{
  "num_hidden_layers": 14,
  "num_key_value_heads": 3,
  "positions": "learned",
  "qk_norm": false,
  "init": "normal",
  "init_std_down": 0.00518,
  "optimizer": "cautious_adamw",
  "warmup_steps": 319,
  "decay_shape": "linear",
  "batch_tokens": 16384,
  "dataset": "wikipedia_en"
}
Each number is 128 + 24 x the weight over the matrix's rms, rounded and kept within 0 to 255. Layers, rows and columns count from 0. Numbers have three digits each.

# layer 3 attention key, 96x96, rms 0.118, rows 0-95, columns 48-95
153143162126150091129149120127089105118148103147115142106149085165077144096158141085115133181169130127115155111155087127094150120145111125135108
103110095179092133130130112111108136106098145115101108127137153146090138137095139168184125085165116081124111169160180121124084105112135168096154
137112145159160097126168113114077188131146154125123118145111065083128135169152146138124136148155147131107092059142132121120132137125103136090115
133132170123122104132140105120087124128157125141120109118158091141094164085134135075125156153180110125095132117149099121111139136142112111132114
090150100106127125143095163113165101122126142122155117122083158135183114133130091131121125132059119173148121120125138173166131130115142083160137
090129097135125119139131151109153129131085144119138129115092169110192117140126121171107135113072113134135128118095147152152118126091160129152138
164100168113145123109138106118100119153198111143144136124158056143089132122170128077113150194171118149109125130140090120100156117146092102154111
119126146116109149130170126157100147173109114135099170130126127157156115135127104137095075135137153136141172159090106101104146137103154135142123
124129118154114178124129137147119137123120117113108145126142185185113108170097112137143099119170141105109132162127125081130118125135132152132133
150114131100128124110158125152133116147105124130141163102122128133171153133104095127065061137158164145140167188078145106091160111139130137152126
067106088148124111138122170140148124110100162110099147126106142103153135151123138129127156078087118120143075131153176164148137136106160136138145
154112146104160113106128122126131100133167115144136121147126068132131141118151130084076130153119154136116115122125069123139163141147108114174111
114147148108159127124102135126121086125176113127145100112121109127139099119163123096116152167122148169131117121137107138135155155123127075152101
113138067137102123131107127148133131108093159106125144139123184121166136156103120166172141086123105105143124143134177138159111131117145147117156
152123170127175113109141114114117110127171096143126123118144068170081136073158147091113122191155132136100130139135104131105117116137093108153100
111136132146161161115144142118067148074156162115089130081138110125107118167135159114175147115186104103073072087167131120148124125127114099083135
134118090138101147116105135109154116124116133125121150139120147112175123170121147146151123095109115099147093141135152120166129120146129148135143
161112116171104132115139101124093161090146158128116151114135127107083149144131154141126131118169100054111112112145167123125108094126111155086118
096132103148108148136162099142090153124075123127087159121135141182092152131125107123129091130154110139124174140119153123103122111119149170122131
116149183079121172129135140126123148149136113124148119140107117129181101138136114125091077158124194167126142124104084102131149165109127126142110
115138094161110137156128136119147116129081151121120140122134177105142117134127114155167140099081110119160130119127168151141096139111157140121152
117112075144112133126124143132121149122098145105116146121128168087152135151100125158141123071140103108140137140124170142139106109095143153111166
090123078120120147117092134133145117112115130113132160113120180100146129142108117161153153098095094126171120125140164157162139106100168133132131
125151110125137121168113167118177104116120117133171126129105144106177072173133148139134168133040119158161124116122151163187124164084156101148143
116102060139122131144125154136166132118090134112136153145090176090149147161100117174141154069105110108155104127123176139147119118098151140130152
094144098123132124121044167125140080094146086118168126118093153108159057137119126123115140125111133144136118131152142122179109154126123122101119
120127113149124132161100139123130115145119109137113157129133148125097121103106138154085144131110116110115153187113177138106139135137138102124131
091130096139099123126135115131144150112091150101134121119111186093139141128114120168127118094085112131156123112115161136141114133116162124110139
157124196105165120112154114102109113141169122128147110111151052151098129111171130074102110190127141139117136122140073123111159112145080121143105
096138089136101159119131135151145140143090152107127129132106169095164110146094123170125116083115126112137111125105156139150121126103158140114153
177149181098122139110148094137098126148163134128112116133157081151105142100124129103115127162177133113082140135139095094088158106133107144138123
127150095110109124076127113139142137135123144111118148159129152119133106141051144138153108103138076109183102204109094138147138113132111145136134
114161127127129096068154114120118105090179081121124127152161147171114126125108119117116132129178152137162144142120121105157124115149120171125144
145088105124128138148107133129126161159093176150132130141155080097115133142146146101142153136101111121139114131151139122098129133100140116138130
124106087163171111180111137129152130146096167124141167115105122117110151133146141132141174136062089113172134144117148126159098145121123121151116
136125094130121160131098169134119156131070155130126104135124123113132135124109117120119126113129137125092122142170132118106130115112165122120141
139160109142107099060163098137100157124167107141118185117171103150118116146142112129152117151131087098163113136150153162137152149134106200143176
143111104121117152155092144135150136140073148128119113101157117100120140146103141112135101116114101114109094155173150126094173126123130112121154
115125140111095104098164086123123116122186086140139163132127163164141118143147144146142118146128137110136127127114115130177115141155107157122093
131109127127164122130099123136122149177104159133121193119116086120142123139169149130167158127078076121120095143146134148139111167094111099135127
119107134110119119073163114150090091143134127148120172140135126125137121141146161166181112123103105126090080156153146137126173144079136145137119
121095138115134123114126097133109136150138153156141162113096141132144124121163163164146141154056077108137129101127111161171133143094138086151100
087173146142116118114180152151105139082156119126159127118097130148153156115134116135125123137158165166108185081125090121155103084115134138137124
134122110121128161146100160116116146129064152128119119133132111132131132133102116116136119116148133123103112126138134139097151108117149128133123
121120157128130078095158096141133097120190093149141140122093144139123124116156130143119146148103119137163168118111113133171119138133108139138110
135102110143129138148111171124134147145071171131115112128153109106133139119112135116140124124113107132099098139155149119102130130097139118125133
157116104138141152155108132129123186146094171112109111130139091107122131132105102081149152118163104134137098132162149115090114105105143134134160
083105109133103084079143086130077167152162107134131188148122119127140151126150112136146141147154098125168132143137145136160107131119106174142144
109065127128132125123077138116113145168100161159112155149128105097109115128121125121160155132111124126129077143135141115099113143114146137130129
152096108124146127144095148110165155143106140127107145127135102114117148130102117111164131124130110121141086157174179123099164118143133163126147
151118153109155163145108162135161093106070150165122107113086138084147096139126166146137111128087119104074120120112124160109176143121128094139106
125068107136109130105133139143131080099135131151152182158117131142121115133141137139127099110086168132119099131137141139131136138128115100124148
094137146128129113092152111131140110106182098105131144107120170154116130130147136119104134143121124136188139132121119126177106146130098149146098
132098114121119119109129103129117139157132119123117179133151105124118104140144148132144125110120102119151111180182142116143144145110096141142138
135131153116130094121142090117123100120197102132149139124126140156114115107150135141130131152145132142147150102102117129168107141147113129149100
114154128144106107107170096125092144155159127122128158138132152147160164120143108121124165117172126129169156119126131106172117110115117165121142
153147124099161116130107158131143128132115159147146119094100132136109127149143132122130130171055102144107168092128115142166145146116136111147119
122115148129125108120133102134124133139149115114128146125096131136120144132173129155117172131103132154154164116119116121165077123101112115151104
116099094120116168136106173124133134114054140127147103120145119098140131124103126121128141119124122114110096137164142121088146126099151129122135
145101105136118138169093142125129159150081163134114114130141098077114132133122136105131151139110104097099104104161139133100134122102137108151138
104170118120102113112160130136118116076158104123150129137118148162165110124142127140101144147132166135123170120097103159161108114125119128114119
138085147130131172180098156146130110132099144132127124143090135103139127143149165128116138108097148114097106120133125115113119129115139043125104
120155159129149171155068176118153131115091145136126085121100119125113114124116119127105137112126148132093123116139109124112092113125147074125130
090192154130136131089178123116163134108149110124117102124106154165140140136123108137132091092157155161146159144140115121150123106152127182099100
139096091138155078150140107172090099145181101067107137091138127115106102094116131122108125112112129109135126211122106134154127085169105078118088
127132141097095185111162170132108146135133149147108115160139139165151123148112114150110103147162154162112108085080144092099142171094152174114162
131193134105096187074127143151121146111146135150199117130090165161106080148124139145122148115075128177138099172105148103120096155181126147133136
160155113153164125145149129131131106120172091119109108117163095150137129100099158100136178146109131131176108136125080153136159140192098080133115
103141116111120081157132104132133105146168118090134139104111149083122094142101110156049122095167135129109134109105174109165085138112118125118120
141122136129105109139089113112150149118056111150137141144115109145134174140149146139153094101083115090138127140173141134104130101142106135110134
150151128129141156138106160110155134108063126161160115150117124162136121165124131125132144124105138151131106125145133117058132127172144150135146
109126117135147136138131135123112114139181113131072142082150121142126161076120109125111125167160122098117108092092083135177143134101124124128111
122141124160153105108136113116121099128233097102129113080130113090109111103131131081119163127110122143141099168122116140175118147166128083129078
122134140117125152114147139126100118109193138129105101116147117113125080101128107101101167163157130151133119102095127128134121168113135126158129
136119141129111120169131118118136151113038159126150144139110148140146162141152133139155081097131102086123123128154158112120131102086119158124131
139110157115126125106097085105138151130114127176167115129124118071115132143164149109134145111088117108144134095147118157133114145147132098129107
148103145140123133154110136128143167110033112127116133173115125129145183148153137162167100128104126094119136135152128117120150099132136160092132
143119116153134102121114107138133111125189091129111130134136098121121102128115161113107183108090130111157110145145105161148144141183101082126086
116170132152150152146130139084169116125122126161158110135150078137107147148143126102140195118090132119167115137115102128125124182155115090168113
141138128127134109089128126157126110163248099084110134088143127100114105108100123116107168102132127129140139174122103145135119137165110088114091
110099113127115106137110124159127140156129120046087148115114154105140138125119133132118106108153139080105146129165143140144106096115121124101126
130094128098118087144094098099133117148121130132118116131131083105151121135163120124107142109113135079145138073127134141161115131094132087124094
145152110110138113104119122193099138111165143078085155116115143190133114119104094161143111141172154152141144126120109141124141110157108154095131
131120124121118144140110133127133142100025136166156129138133132132095174115153165142149113104090095104110125154148151137092129116083122117151125
120149128095116178082158140124116115112136158166124126132110155129132105117126110117100144136154152152114113078086138095118122158106128170143144
146079112161153085126114109117132088130136107111123123123143094081098138125153144111145143117086098101144136172174125163148138107157112064132107
124142153119132150112133129110130143122147151161128129153151114119124097129109107110127156156150156138134105074082128117134140165135125151152136
135110111122126078192092108121141131148089108073143160117085128104137143135107136138112109091108118107122128147165137157131099067153104127126130
118143146113116171114172136105119127118168118168122108152131111139147108124110113128122136160148146152131116094099098108135134173112138148142135
110161144112128192123142116113131116139187153163135120133144139118103110103136119111109174141137146152126114093076121105137119188101129112161127
108084114122120085187106126130141132150073135079125151121111141118133146171126129144099094107150141117128140144143168124112115078127116115087144
141123115137130098088114100157107121112155112072150160110110133113097103140123150128151151107099112102138121208178143130117124101182112084111112
137124147137128128132107102134163153116045101179142155165106118145133178150140138164186080084089119097131149171155148135114148097160129152114139
144133139100118125164142144109185159118078124162113137193092134145155132178120089166122107148188167137109135071109149097089160131129135168104189
145115104102100097111139135147116127163193091078069151142124123126174079149083095141085123118184156124096155119087131128153140110138116142092128
125123116095112171055112091123121112141172141151187152123096135108094108138142139113130173089073132135163121131150129149133122116144127087134106